Weights of a small transformer language model.
Training: a variant of Muon for these matrices, 140M tokens, 4270 steps.
Each number is 128 + 24 x the weight over its row's rms, rounded and kept within 0 to 255. Layers, rows and columns count from 0. Numbers have three digits each. The size before them is the row's rms in percent of the matrix's.

# q: layer 4 attention query, 64x64, rms 0.329, rows 0-63, columns 0-63
# k: layer 4 attention key, 32x64, rms 0.286, rows 0-31, columns 0-63
# v: layer 4 attention value, 32x64, rms 0.446, rows 0-31, columns 0-63
# o: layer 4 attention output (transposed), 64x64, rms 0.418, rows 0-63, columns 0-63
# gate: layer 4 MLP gate, 256x64, rms 0.543, rows 0-2, columns 0-63
# up: layer 4 MLP up, 256x64, rms 0.485, rows 0-2, columns 0-63
# down: layer 4 MLP down (transposed), 256x64, rms 0.238, rows 0-1, columns 0-63
q0 085:114166125085143122127158128124110114108126105157145112152089149153183082117128136141105094102102135122136154127131152133097135152207126095141081127164100124126120138131145140130128098093130123
q32 062:161181102097123165122128092146112115145158139142133109158131142152123125165101106115158129149118153153133098147119128132131145130144154138110141068105130092154123141143132139113130104121204080
k0 102:144149068110126154151135086112101121126154125149112131145086073150119179136111121126133092126134131138128126123152138101120154108133118189145125075145119117145158117139142181119133151097131106
q1 112:142158103106114109169142077152114146110105085132129103156099137107148140105100133140090108101132160122115144105133140108144156140134119123106136123116129111131181110169113155113097137066177137
q33 082:184167104131128145155165123146114169124172153150117108154101139152112129126127100123119117139132131106130108130114158093125117128138131113082133065082145107117150090157145138124133107120187133
k1 090:167133119126150152161129144110126175143100122107125150130132162144084176167138101097144105117143136120155158129137127119067163105131122134152116117121079108126121115125154155154188145118154141
q2 119:108156150161144128160103211137153110105109090102140145069139141116138103123151145136137125144147105088134103154107129120140138121129087157160143141105165110098134150150144118133130135107100148
q34 070:100079142122135132088107149126116185146084114104096157094149119128116102124128143099132147131139129135132114131159093149097141102117104150162087166101122138115102139117073148130144105120084132
k2 098:086128145151174086155163153154092104141096130116153129139095160087122093176142138187118148155130139080121139145142147149133120129108153083131136133112119151112108164134114118118127120139140143
q3 109:156166138140084145135121121123146151086149117150112092142124169099103162135109149174141109102135149108144157127135142094143089093137144128107128097171100076141157126119152153090137145126148115
q35 070:149185095120121146154145116116141156142148140129165101181101167139138139166141146094119167145138108131148133118172123117133148126123132165112135091127177139120167134141154110135117182130145097
k3 091:149116145102145137065164118117166142145112144136116134134105116112133149105138167099139122110088129150143095117168095137108125124146125152157120143079191114166137109146130146109150155124118079
q4 104:170143112122114093139179135129156113148128152167126115161103151151108135130109131162119152146158117154087096093138113154077117127152083121106149119122119099158113090142139141102096092108109138
q36 083:143137074127113106107132124154117107120118127106109160143114168096097076085112118160139134101104126145132138156147139085133131093130131122117135090144125087131173133085099125092102104128172138
k4 091:120134129094119110070154119133079123094096114166112153121108134110111142123115117136143139150077145101123128131068100128139078133118134099134122152126115141136124139087112101096123100177089134
q5 096:108173098102110116135136098148104120122141107164151127149122127141152099122111157163118168154122080123129148122100188126140097172100099140111114138140151117101148138172165166136140145111099115
q37 088:136157078139141098132160141111132131117138136113162098131066132151142131105149163153122098144151116115121166106118150097136167165118138121128151137142158170137174154140106151112099134083092133
k5 104:145134132135136155164167144130140127115151116114097148148095116186152168132150136117105114083159138145108168125127138138103140147116149157122068116133151118128136143159122137130181101068137110
q6 103:153140161162149127138139151127123168159164106146156092075132130083123128133114175128124130136137087176126155098111080127172142146126125112167104126146146149104151143127084134125112133135151124
q38 089:127124163146101130149104130115157128068143117133141108100157124137152134074117168136174121109136076085133119101128161108151141129109152139133140142122135097129139168110156148117156099141076109
k6 112:124127165128154113092087131127128123112080174120134137109139106133151069134118187112142121136130130136117113142112109139127135142120169106096149132039120111121117145098143100108105147134130147
q7 128:176135104076112143120191111153136130116119103123113144162084089107127166157107117123115130123128127146115104121139157094164096139107116150109154103112131079081109117150153117107105126136144122
q39 096:163182113120137124140173105170133109108147088131165123168114151125111145120085105111127101113154155144107133151157136131123125140141171144072107084102135088115123100136124126122134126125170107
k7 152:096118161128145125135104144124143114102117153121143098089171137099160080123131140138132156159151113117124132150107112170160118130114156088087164156120148165100091143097119086156110131163125139
q8 135:141125052094107126100157175124121148117131116114141108153069106152088114164125112134108123154136142138110154122112148118109117159160141111098176089127116127138129120101116126122110134182134131
q40 088:131122126120119107098149109101075165096142084187143117116089136113129136147148129091137164110136140122139103127116127160155157166130182157110098149128130107109174152158119160118113134143125118
k8 096:148130173138154104108105150117134139117139135083122175138200142100164127108120164138127104148127118132137139118125138116196170150105151126173110128154145161124125110117106133120127106089118111
q9 114:114103161143127142089146122124147050123141109136152142131111120136106105094129136158093142125142160116107178143100140084140070135133162127177139146148136126139117113113107130106128124088156146
q41 096:097124091127107140131133126097125142140153143144158104160105186136110143161111107170177134126114138092133134111082158110123118186135120113116137135152163093094117149158140098088136138114151131
k9 087:135137180125117091108127151128174130124143156103119118135108107137122122140136151078123176144138120201088117129126116097099146116105078135181104119144148143118126141123096132132120169127137104
q10 098:101130143125113165152142136147127115088084129167163094126133120124112097126121152109143143162070144146121130115116169123141090114108149126195092147164103113112102138147133129105114082112133128
q42 099:170127208135117136125116092155100121141115094151122145122139130118090095129121135127155132115147089118168134124117162134137172067099126130151155131070142110115123116131159118105106137129136124
k10 086:139128137164170180165111126129116105125101130142146114124157135168159167106083154084138163168133134139106104132128150122119122137173130146127119142149081144129150130125128139122171127122144191
q11 134:156094100152115086119145133087139143165114123149130143099132104113136081182139143172107157110081108108135132108112135125129138148101134152126114174148145177105125130097098159106107118119130100
q43 099:098140085086155151103073141109127119143144130170139160123114104115100128135125158104142109135133139109123141144138122155180130107136161161086117156125115122134110137167148144106125088184141094
k11 105:159158127108112157145111110122142184121133128179119128129166131117163154182131140111181125107135111126090125145134183108158143101130131150119119137114122126107143160182105131144131078122113133
q12 108:128167100142135157124129142197102145126133143137080142117130166127105139132145118126107152111089162144124120124118093110104119126108112088155119096140169097118099121154065121152123095127152152
q44 088:158139108117089122106122121128113178168175157120163117191150111114125140132140122130116143134112154113149118135152099150134166155201150162121136146115134127138140109112132127140164087137118096
k12 100:180087124136145118089145116150158130128135125172120132090143154147156072122117137162160146142165110124141129142119127123130135123142159121145184150122112167151108142106096125106103182156111136
q13 114:137112162155110143117152134121174130144118131118114128080137125133130184138094109110132164124122134145132097098123099125152129108101096170054138117154127103124122091081105141135119100124166147
q45 083:165141092115122138105079083089119139124120169107126164111136155118079165150129115150158155153142155181104126098166111112139147147149114105134101121123112179115138139145132141150109145111120121
k13 093:160160157131117146128150129151101099119159141134110120176153162156121114133126121152111096099097141129119126088138166114121122124107154094132139154151137140150145076148109084106104155165069117
q14 091:129121133130141161124110128127147101182137146093106116142133197138067132159114126138149128119082125143087142090106119166140146104093105116138144116135104106145143095132121163112096089141138119
q46 101:164127109160124119138171150121141174115145087110100136128128097112131086141111129118135102156115098129107074086132123120080156110093115135114139124127145123192147168108137136151112124108140094
k14 090:084146116101163108136094176136158134105126159129161146125120146110111132105138128132100120142143135082124170095103115113152102155184139146162127137103104123146148131149106094073093143149132133
q15 105:107135112124111146117135124123115130166142139090107096179132147122116160178108133133149159130122107099100175126117157114180130158157148150122116099156144097106090108138118150114094147089169143
q47 090:176114090132130129151142097135110069107072105110098110121134139172129125124144153122153134117167148126074156156128105135118141112116083131157147156108125099131095146120126160143139100095138139
k15 096:091128121112165108172121116128130140170079185113155132135169132134107123103125180162140103147136172121097148148102119141134101111084135135138108120133158170111121124127142104121102150132139163
q16 139:093120162183138119122074154107119141154133155115135112096158165110137122114141139105147167115106112116118114137093104169123143140093156154141106185121155142144131166124126110130107147158088137
q48 114:085072167162151123122125161124151139129096131103127140071140128111149128135144130127112135140124084104143146112153102144119117114122103119166107182146119142110111114124124116143149116137046134
k16 060:136150108154139102153124124143128163137168176129120126124121139129100119134120116079143149164137131134093131148152163135139070116087133115099133087120193115111140156143140149152104122167165148
q17 078:157097122084139155069122102141122138133160171109114148161124101126093131094117120118121181127109129126150102144117119128150066135166096118120132111137099103143144126141108157099121117180125120
q49 053:149176115136133123106130137152134134101152138100129144151073143130147115082061119125166131124143158093147084156146126120128151108152148122131136073108153099153134148113124165106108118115160145
k17 092:089124154126109104128162112165103095136145115116188116147079135130145143168110138131127119112124171113184123122090124101113146145162103118118106153119098075149126107144126152097139134093121126
q18 099:109088149142127106136117085103203156149105121139116106100167143125096136085143116139116124134127126088095117123108101140108147117134141138124083173131131153156133140116104163112123109101162165
q50 072:129074154146103111147148135130166128103115150136157129089117118122169120121161170109141135132131091123125151114139092120130141144103118131180121182104149170145125110159129093133150112108072110
k18 088:118107147118115112108150128137185122105111153093129147150138133080128160093119126162150143160156104120133113163102133105122123140117166142116159157097175131147179111092137111130100180121139142
q19 090:123125161103160099127091120103120121087137138116135163134180135098104108096146106141138146178126087137133154115118130135124121154095108134126126173138120126137139079150200122118080122128122115
q51 082:111110171153091111160095138138142148152136185101135149095146140121185116118112128110155158121120114166163141105125134118154151152121112134165139166160119157161131154138103098088105145124134134
k19 103:168130136139133115118127171131137156107102125111113079125136100101112078165140127102113139120128170168139164137120084138147143124156141143127118151140140113176080168094144100133129107162100117
q20 105:115110104142117096135128137121180161161114173140106115102143110159118129123111148131123138127120139151123120111105101147104118150120110120157132177172123164135135168080100135100183163162091141
q52 083:130102154151143107083134119090142057110129142151136145142131117136159137097084141109170121112113152126104162160109080130116127121136135145125129173152112161165094127121099142119169120141098134
k20 102:124149125104136109136107104093118153097094119150134111074132127092180094146100139113142136111126136112120162180152122169133146146125094117098149099111158180135143151126136113122080138159112132
q21 099:149107100141123079126112118143139124119113103140118147128138125146120120119198121133085117135114158092131085130140148108079109134175142182093150114142104100099137095145164146160144115110135120
q53 089:156159109126140097097147098110091120121134142139113112188101131139177095150120124111156128164149191103110135133114173138089159130125093169142134115110155122125145139114153146143127103116138107
k21 097:099089154128132085134133119150108130133119164120134122143131177104144090127136133118116154113167079151139155169125188135134108144159137130169113143108137149157131132102131115140101164101156178
q22 097:110098150131143173153145135144110122128109134105097077107127100145113058145125072090159146117140118118120148146086112115119118128128140131125119159089125112109146142140129075122117094162095130
q54 092:095082119155115121141159149132152098098122114097167114122118140132112158142118137129096122124145155072122158166106088140129134156125088133153130157152119165117098148105117103123176117097085123
k22 104:115114129134118143160177089177144094161162127142154148137084112104166157143098142119158124160136127139139143120104111106146107094121107151132141129121137084075102105129112137140146170092134108
q23 102:064088115117124115135096134170137095113090127113123155103163110154132100137110087111123134111106128134122113153125130157133123137106152145119121118079165141132052126100142105123161150119101130
q55 091:098075131134153126103127141103126170166098127158140130086147073126142117147128117119112158155120096147156119127106074133088129139146121117145103162102156171157115158115117120144113161118102134
k23 110:095108143115173130135087154095136132074135147125126115090147121120091115103165141116119143155186111136103160127124133153140153147140155085105153138088152166149082140104109143140129122145124136
q24 119:125071111129113125109177106148126109140185150125120133137123148118124114151136146112155149125129122101119122148136134103201098129171086112117144137105132119169142085108110123124180146119154153
q56 112:173139100149179128172114104138143185135179093121122133138110085124140149127136147139147128112132148140185163143113130090131139132142138121100152134137141110107105176098129151113138126151149094
k24 114:087116178149142144130111129123149107123133128153131133099191124126153148116157136148119173134090142130134153147131123129119150131116122058138166131097112134193101161122124092118114138131149101
q25 110:135128139116112150147122064085123139128112127106137105143106098164122164138179098145086123126150151094148146086115139123120118132117166135073144135146130086103166126146151129151103161137118107
q57 102:100120113104133138061096111135160116188110107138140126113102146105097162137118061144123118152101172152103112133106102112112162091113119143093122133110117147147125120118116149111143126139149099
k25 102:142132119136132097122100161106135132136165125129126150092124161055142140155087151139127112137133134127079162114153105133154118117077116116074140152106137160136133173126112140163115125158129156
q26 117:135098128139096119148064152087139136122139109171164133125131087142093151145102139153136129116106105170170103133098136147113097147138139124124098146136156121127099178139083101106139115124158123
q58 094:152132094129123113161152112117162139127148128127115124147123087122198117111155098154095145140131127152134132142160127097144164119098130088129125133113152127154101155090082114164180107118146096
k26 107:111140126096155129149129095112140179114128116206134126140154120162147176110130147143119136141154104130176165110166125153144156102143136140125121143112115134106123095127183151152131147152150105
q27 095:087154075149140141125145189137165140133148158165107126117121124167110090104148094090126107117128127118115132154090094164135156144123086158133145105153129149149124125126101136143102134144089142
q59 110:091135144153116103141089136157146131110139146139121121089134122172130090119102089116126111101162124177159107171136133138107164151155122130133141121104182155145138113073124121127127092088120133
k27 094:143165153147117115146120100092097100120152105138135132111107133161115154110108105133146100103112186125184120177136104132133131114157161137181126135122095132148115123127114176129117185130143133
q28 090:110081144172159132104110124132178140148141124127163125099125145099180148061130156146099104118107084112134123123155124126129110129094128141159104147153113152129128116164126123164137133144107167
q60 102:133136139160099162140121106120127148116124129160142092080141090115087134157075163114147121156108156173118116130139115156134126124109133140182094131148085137153129130113092119083134105096126112
k28 100:130147120115149124086115151140104108213132149122119145160113124168135155156126108087066140123112161103128127130142165127106113106107157158145094119157126102157157135146137148146130126108122113
q29 119:141120120103116141097117118090111161114167185115127108113100101132124139130102133094149174152142121123129139081160137089145127163140104135137123144157128147115098174125137144110154154113150063
q61 104:103125131129133092141132103173078175089123155138128108178192136148095111115143098151098131141134120142121124121174147180146116124123137132128123125145148117162170127123111128110149125161148102
k29 104:094130101121146139119098115126177143148109082176107115100118151165147099136145104091131113153123136141114131109130147168158145121085154130138121159075142127108122095154175126142086142124106139
q30 108:082100105136101120171123125145150108134129106077164122147142123129141122085175113110124084141159121154131159106104092093107141122117184114101165148144114086121134153126102137128133115140148113
q62 086:141131090150116063129141121155159123125142150147134113184119106141081142150127138128146110134090127131076190103130125121120121098102144119119112113107150096129150076121115136147095112107113150
k30 096:132140122106169146125164148114128137137163143175133152130082177088134097117125131116167147117087115092113107126098123134110141176130118147155118104145076081113142096090115144112123141135137127
q31 113:154127135087120153087131082112163100119108087119120146147143137108151107141073127108134120158115102170120116118158157083146126075149136080119179119115124137149137145136102143139142110115138121
q63 109:125146105137112126139112081139131125152136110153140097108066113149100156136175121128117140174165116112119135150164147124132165119117114146102180136109166140159129153130169122132098101121173105
k31 106:126109187146147142164114151094189094153165127151164168155164089130141101122126148130129129130127124109126153110104136123129108147120167119125155173118170133115101133110151113104118106156151144
v0 115:112099119108177113146120154121127089132093138115048143102129153151150123150128141139148105158082137118166158170147152095146163137156153150097131136127126125098162150147129137111139128116112144
o0 090:095091099112138135117151105102123136161130116116148127124096130107120165135168078124138125102079104139115174125132100133102186153119116121105084122140102127142108099101134128157163088146098132
o32 127:082119153112126152127144143148117095163169112149174091088131157138117140113136116152065171119095129133124147152120098129083097127144138147107140133139119159132097087130140092139115137109156144
v1 088:097116132108133153172120161103134102136127094139157073133138153138140071128138147144187087106135115138111112117124102122097155143154121157162156136138141135111127108145124170119122137181132095
o1 085:136160139106144114129147109130113140169111149133157126095109146111143077110125132131124131174139155122118102139118080159090128106148143135149066123123105156159173137133136082097079139147134110
o33 102:119151157132123124149140145111159148141131149081110110125097115129157150089117105121167114165072157130092151144171114131144112093121133091116172115103140149136091125137119125109162088130134083
v2 087:178132157136136167096111135126139110105111112112164127093123083144128101125119132131081144128138121133160145076121162080124120123133112129142113138134106140086162089132099060137112121152138148
o2 075:113121142111100147103112124160139128139188170143138094156155106124127128087121095152111128088145139126170125138134104131167108109115161151092122169093122144106153116116096119113139153169108089
o34 097:090134143091111171126106122131139081128170145162118126131148083182142085160111122099088122111132129119139128136139147154088146123121114118168101160114118146094152126126144147102138082110118150
v3 100:114125149140133145124100063105147168096117135174079097115134113160161139119125134106121101127132121131150132133102097149140104112125159138099164128147145134147146116173114104148144082104112076
o3 094:079156151102149156160120148141111148118141101137158127116124139164138070146157170137120109125152135144090137109088102145108139151135071117152151107130166124119177153114137163149116123125139111
o35 103:143116132139154116129175125138151138135125118078140120158111139156111102155163078108164167130152149118093147143094107159076144147132152154155101120153121122124071159105133121116124155111112146
v4 100:139125143115115107185121102128118154107090108140136114123139129140109125092158140136110184113097163166114159160140163118141102122127153174157121124128107093161134158120143122115116095191133120
o4 098:165136108155108110094127093102123149133088110088104090112148130154113141135109112132152143117136096146134107148154085127111154108099180110124093116120138119150180136159125087177105156127131119
o36 104:090170120141152145105142157119114085109118138152148113130150127108119146133163085123132136126118126138099139107159166138077185134123122136136160102121105127067155159126121143141089142137099170
v5 100:120138103118152126108152143133095125152167113156124163128168164139124127139095114111103123160149095074091123112099112100171109129128166142115135170110136124084148146109134172095123108166143127
o5 096:121086168154101107114099143125145096131121114143132127128123150069136139123134106145135146107152136103132115128088161107146101169140124149094136145145122152129165119051098130169152154133162123
o37 094:121084108136089096108157129056095120154132099096101151131127132146131174136073095118147151185128120154117112128126125140130114121109128127094107161119124117148095140121107130163129128141163126
v6 097:163119123124113104147127114108117181154173178137145129152161109156124112114115155122134116148107078096127087120088153145098120084107089132139158122128114135101131118167100115114154117139092149
o6 077:156167158149136110135145118179108152119181104128122133161092140108129134094161131149110126153144124094118131122128118139163141157148114129089090142151092147114180105114107135114111142131075095
o38 105:143131164113132097141106112153131198128112117151145103151138122155113104112092115117162147134165126145140098133122154149133156127138174145157067157157115141102149118137114149135131134180164151
v7 101:127095161126143095149168149134107108131085122114112159092138141102083125166156090103098078126139080138142145143091132132119096142116116094128111130108126128106121180152118126103129111130166111
o7 116:151098173156111113142133105140112120125106126116157138159145152106115198093124123090116128137119128134101131159124087099136117127159130125106100120165097097147104086089104096142152138099161146
o39 084:154100111098134175140106109124159108137163108147150145125088068094134133170165086144110119112122140175167113148129111132135130116114111117121154132134148076108090144121096112102138118127116103
v8 093:174163160159107104096158149194113090121159114155130120119149123109136107099122145141187104132111147131134170148104109113084136150130145150142114107146120118156125131107099142112157133135157110
o8 095:140158157173121124120134136147120131142093147083118139110119139098141110100086131143121147129116122082181105140121145137136079077115117179144138115108135157148149148121147071092137146123115107
o40 096:097138115127141168113122130145131114128142098088152100117130166078149097145153122129160115143145152166119098166133107135121139128141116121142159135119131133126118076121197140177116124094163093
v9 108:145111100117103141112110133089174125159123077127136139061152137165148167136130126103113151117159144115150180139090149130095131132119113099128171118130137138150101122124159109082116111112126147
o9 082:128130130101107132113057134114132120126074123110067140164159140148130097134149111119146112152148152111123136121153122140162147123152150135150095138127085092143090083166126117136152119131123169
o41 113:130129135078087166108119163129079154116160142132139135163137134180107124145111110107127119129133139144112106140068153135100093128131111142151169124124132113102081115115122129127090102139080149
v10 098:121096126102108172122174088103125114155085157169129129111127137140123113093177176118125120098127167132125118121090119121103137078139109151137108132114164113113135122072154131135117108115111151
o10 097:133121139162125169116109129106083136100095115186134114100117154202121161146107131114112115125149126161112101147112107143102129083121140147145142174149106159167134145095115138118105133129113133
o42 095:119132115144126102110090132117139162175126141140115114110139153114119101118091126174115122178104142135161117122096133157100166119132181126146140114159140124086112165090119113106106116126065129
v11 104:155133131112149141131111139112092153128107150175101119108135119076109123171130125106145141121117152086145097151117130103148100102136183108127172083130122160170150128136093118169150142135136153
o11 089:097109156118169095149181102176168128153114152091139117104155138096123086146117147138102155107126145134153156109096131129138112138160156104136136116158123156096133148104111151103157156130142100
o43 111:087141106093154154175145120079072151111119147114170132168114158138128132146178152156114144151151116147130142134105138097126160128155122088139131141137118141118154142071120120139126094133112131
v12 108:130102112178112121136099129161140141113129144087127184128142158143072109086096126160107105127156172100150122136097148094122127112126108133107153099157142106125152140094159108145112151131116104
o12 097:121136149170133137107142111151109096091133118138106117116091121082142057108103147142093108153111155101116108156110114167083130136101116147135159133138131095124117124124167134110085170125144142
o44 109:103126143109114151100130174114094102118103108177140131123131070128106185124123148149117136113158081172131090118131142099095077152133138157136110166140122143124127128143113130105122120147109098
v13 102:119163148138132123159128141124125111120113140161158100135113111151164131105058171110080134139114150121144119134093135152141086145157149167112173173158131096112118140129110129118145147093155141
o13 085:095087116157155119140145113146134129185155128097096113161133089138135087117130125133101108122138179130172121142103111113080171087115099138151143113107129114112127137132157119168120126093136149
o45 121:158085127111146107099093126144161119117127116115103074121129142187140130140126092120129145129127112134110130077124125148148160179164100142083129100132130159117158142106145150144102105163144102
v14 090:162111126114102134108146147168115132097118133130159074125128095126097125124141098115170101163138150131131134134107131126145110115128104159086092099180115160068119159156155116128094129120099120
o14 080:173131189151131137150115162172144123135133134200152123142122156128120153102128162121137114156145143097114123113148121140169078112125158120095116158125119141123145089101098150109152116105136128
o46 100:103151162165143168106178086171136108109123099152111103127172122128086112176171140130116121113135111149140141128123153146102124084126110151143119104143134138144107128140134103152102101126125078
v15 107:099123113128106149116130162115124165125117144110105103190108146129113133120151131110126136172128146137193130125145105136103106135133146114112101153146180121117162095157129130077135086166151155
o15 110:138138119086103176158117103110154150113160133115170122108120144082092133154130111118134112125124157141089160105104083152130136132166123138108153104134139122113082158118107128094098083164123117
o47 100:122132087150138102121119162112113098140128135123153100130196175133114183183115104138163125132134093087172158123157129166145096128120112144128130138154107136114171132132119131150123116118122117
v16 108:119132115113136075124109134119099147134159133114134126115086123134112102123135127114118091125112114154136133149165059121122078129129127112123185141151086119097111163094128100075127106103095127
o16 106:139106167124126072123154095156120143129138111139120142097135131108096084123107105155124160091112135084122139144118127134111137197158114105126096126160079129154105147099151118142133142146098157
o48 117:174109128166156151104150141120153147108131078136102127157156131128152108153119132053161144115120139142139126135142111124123145089081075110123158156159118098120119123141116143113147106158115106
v17 111:116097122188133173140119089142113108123153116122174159146105095126099114156081119144162143148126108168164147115104134138152124163123162124143137113133150154116151137160140124100131102145085157
o17 109:102132141115130119108159155162169080115137124190154145144115136083132139117111161122150121111141137081089126142096158098146124149128104127118125153114093095095158110108090159153139113111107135
o49 106:128170126097135164110110163099150111145126150105128103152140143105158157137143131126172113128072157109136165108156151123148138173129140134136134108120143135081106127173149131086086136128097095
v18 096:132113097089144115104106095099164106127136138105130099152122099112149157105107135075136126095124172083142152112133144146108128119136121111138130125145109141100170156081140128150170066120137139
o18 083:122152118126146118161075078124120146139132122148076122128079127171081118108131132126150112164143138124122105097092166125083114143097116126141134137143155172125137136094124096143130099132126172
o50 109:133115138087125095124112138154131111139103160100100123106160143156158100184154148157100151083137155129144174159130093147150118105098139153143146165150098132135134126143127115112101159150101161
v19 103:153129127129100103125153148163154132155133078127133100113131161149112108108067148147155157129119160108146074163159120142095135111110133149156114151114093140128154153126131133112071096142114145
o19 111:125144137194118108091124083127089095110165118141102128123163127092151150156071136120128136126094141088165119144148139146115116078118121122132122118149103105125161122142131103134143143168151145
o51 105:121129105093112119154150151134097178166100135126109101123135147138075154157129112132165111140111124109120135101161143148125107153102137152123091097101157164121120118138164102147144062114110147
v20 095:136103141138129128112171145156090118144109118075134098108157163087117119129114139153130165091134108128132129141124152116174100143122098131089182136131167111123120125112140147129182100092111098
o20 103:161076130161154136128140147141100073109176118119105133174132129126131124132133130117149132143099131061171134153094140129118133154141090114103151168099121113145116125091150098140134136137114158
o52 104:119157138145118164152108085082120148124112131112133122161147163160100155091153109160086118145148105153091104102168137114099175120156116104151140101134138124169136131148144119092124117112100109
v21 102:142141156088133112120129128144141108125143152104160136129149113112137140119149121085123172120077141142159144159074129159132141124168140104162175117133150132120174125141105122119073143124148078
o21 110:154120128121149124139133174134088123150074142099169118123138154128135107132124133153128154090138120124154145167100114128130092102124161143152126128162132119124117143109172083092096196156120131
o53 100:109128166075120132157084114138159121155129140108128123122148107165127131144171116100151114084138143139121128105133183131171145157125124130096096099146115108104141076147119100150105146122086144
v22 093:131134106139135087109088131148121155115080118150123129119123099148135172147111147115139140107170131143135101142096104130160154091113126157096134130056138114142126092150132106092128117138164080
o22 104:117127114123159144151104126140100141136129146110140096117114123114160148119120106095138160122160111195114074169102125105110124124116101150131149100137088111107105063138131117161173107122153120
o54 105:105167145138110104113121113117154142130087146113146120149156111152070112143130088163125142152154192088124119127122139148132107146150118117130088119138172124155130178159116155103121141099149148
v23 096:078076162105080147139127144114124140122140106127132113135132116066122158154105177144120096125155099145122136138127139060154103107100096144116121120144153092137126140118133096145106143117120145
o23 081:145095111126127141093144145133122130107137130171134109142073138113129057103109198132141148133130108154107142154099095133128137134119138098143144174120122134148124144111095167103137085149124109
o55 103:120128108134066134112103094099132163088121122175119101124121109127092116116162123128144101140107130176133163160165104145126161132128091109164117123119173131147146137144111086159145091120127134
v24 110:084092167160129076109127111132148137117127113108150142146174128126136123140145145165118150101097152089145111091108113109137140121155120124127111099146126120115103165192128088110153108112136171
o24 085:120135166151113118113132154165148092088116166131150134177143167139130127081128129113115134106098118102143149147137136146148066149149089111174094139163116112151146116157097131104144109142123135
o56 111:061106149144127081142130134139124131107128141131137140125111131155130117111122133147097132119107116126132116129126105132098147152119089149180134102135133158099149157197082158126093105101139179
v25 093:105134134099097123140136146155130119084141122146045121135114134137125113155131141157150143136128109124170135126110127118103159149080112142097164103102128129104155159118141149170071124114168137
o25 102:110138119131126105180111134166154136144113107118132122096148134095135114166163149118106141113103101141130139151095117138099109109092107114109154125132149103140145126174190108188094108125164112
o57 088:137143106124117168129109101135134164127140111177131132102162158104128160130113126119127129122092128163149174159133133159134101117164190117154097106128114152131077124111076150139145104104148113
v26 091:129075121120154142169100166117094118133140107161127118136101181163116147118136116128129113180061148143147154109146125130115154157089139158133135139098135148142108094145099132152153126115103137
o26 097:119153117129141113153158096106155158168149134143125119136154128118156133131159086132107126143103127147091152108146104147126209128150088109138099126109131169111101077140116138149124137089158124
o58 090:077143127098143149078132145116121094161146148161155101153123158106157125107141168106192109188101107107143118128142139171127123135129146133104117165137101114141140144112154118119128153129117110
v27 105:097103114126111163145122115094131105144147120127106136110117106135116127101163113134156091176142149095122137089115115108155121082120084141149177141118129152105127181145068140093148142135142121
o27 098:175107168116120087137093118141184140136101115120120169117132134070126088115147111158145122131105168106125134126125159148134115113104142109075126133132097115146107132101093126117159113094161124
o59 110:108120166117090102102139158138125141119142125139168127121089124138128174094112128123103119143115168141133148107117065138123158099163141132140085135178103147125146167116139127119115125123062132
v28 095:131169104103123149164100113128102141155147094119140151146128140086128106154098146165123133159136126072153175112084084134138147165119121126102078123150124142138138138130112090138139104127129088
o28 101:104112095083140105110135093142102102130135120117131119127163156091170091128149130148142111143169121096118132133084135138165149169146087114078119149119148121111151144110153134171133134135166159
o60 104:115130156154074153135096107146165140151102123107151153122134099101134125094131157117108110131129124137169120159134135125091054098104134189165141136105133132122160150151142129133103114119152114
v29 101:104079125117112122163115134138115077081131120134094165153142144133159129169102137083132170159122125128118097149115142145112061111133119109160114137146108158110116100116116119093106140116106109
o29 084:134108111106103140103195149141138126130134133136151133128096104154126138168127128116164119110127150125112132174127124165160150145122073131134135132102134139087079082137137138112104185127083137
o61 115:148086107115122095140139111170161149152059138171149137105138135125116151153130114103127098135141154128078137119154111117128141153153136125134121149134118160146121089095115145194145116136123164
v30 100:159130140077121108156105113157149126151100075118141115113088152136134126113091140155114137146124109130113107131121129135114143116159128126110174112163165116145159115117115092098170189168123152
o30 084:119100116069131099071144105149118146118132149112132088137136139111126083160143123112137119099115139113153127106118127151149115168142101137101145116119169138094151167145155152136080085167128123
o62 112:118141146091114138090139121137091152139123127101119111127089118105111121110115069122092147173116148186122069094157133122129151111125147142102133114138125126111128097174160095108152150138108142
v31 096:144120122160179163141157121107153176086128116156112113109120145127140171178112117136131149099114106088117115171136160098137134134127103153096124092147118142122123160100104106098102125151107101
o31 093:119152099127166115125174132163093112139149123169157152113161103137100129125136127126157199105178112107129118108129159093121133161137155129161130136168127163131127149111127138161151093146117133
o63 106:140133146138111127107114135137128141114117141116130107153116086104088131125151132123110108149081125181065126129114105133056121110160128100169138130086134119144121110099140133140103153109153181
gate0 095:122121105154114087124122146127158105143136126127136137119101094180103112170113153153114150136189117160121109111129124118108093148075135149138172144104182125141106147129115126127095135091149157
up0 082:135132119140118168116148134143133161104132132146146152126080128129097145139146199110126138067135114182130108151164111131141120115146121117111130120141160181142105104142136150167086151151100127
down0 084:138154092117108124124134118103129139125174115123147169176118135113149084152118100137131104151155101114101120152126147164114125133197140128122095109160057136126137106100133123146117089126138148
gate1 106:095122120143152141155160149111148082098138149106110096137179161144126090125134128114137164136154151127122113106095146144141144149121119165123127102171160155105195118116111132138125130105175149
up1 116:172150125136146131128149109135187144165138151123134134128118103125160154153152113155160178129159134135126160132155147106171158075102113139122166142132129143149164134098075119129142123141093130
down1 103:132110162163093138117125098126124091094138112127124131128114112085129094118053158137095101130153157132084118133139111152121137142163105100122134163132156117110108153152126121161115128073103141
gate2 082:137092134149099092149098118117185165124127112097114117107121156150114130126097142116137140103120129100140162124164139148148130084149144125142161116152087144116143150132117121162097150125064082
up2 092:179112148164132086154123158127173118154138150126140118112108145114112101155133084103131156118098148108115107142124129076121105069107141097130091127139120110148157113122164081112145139129131103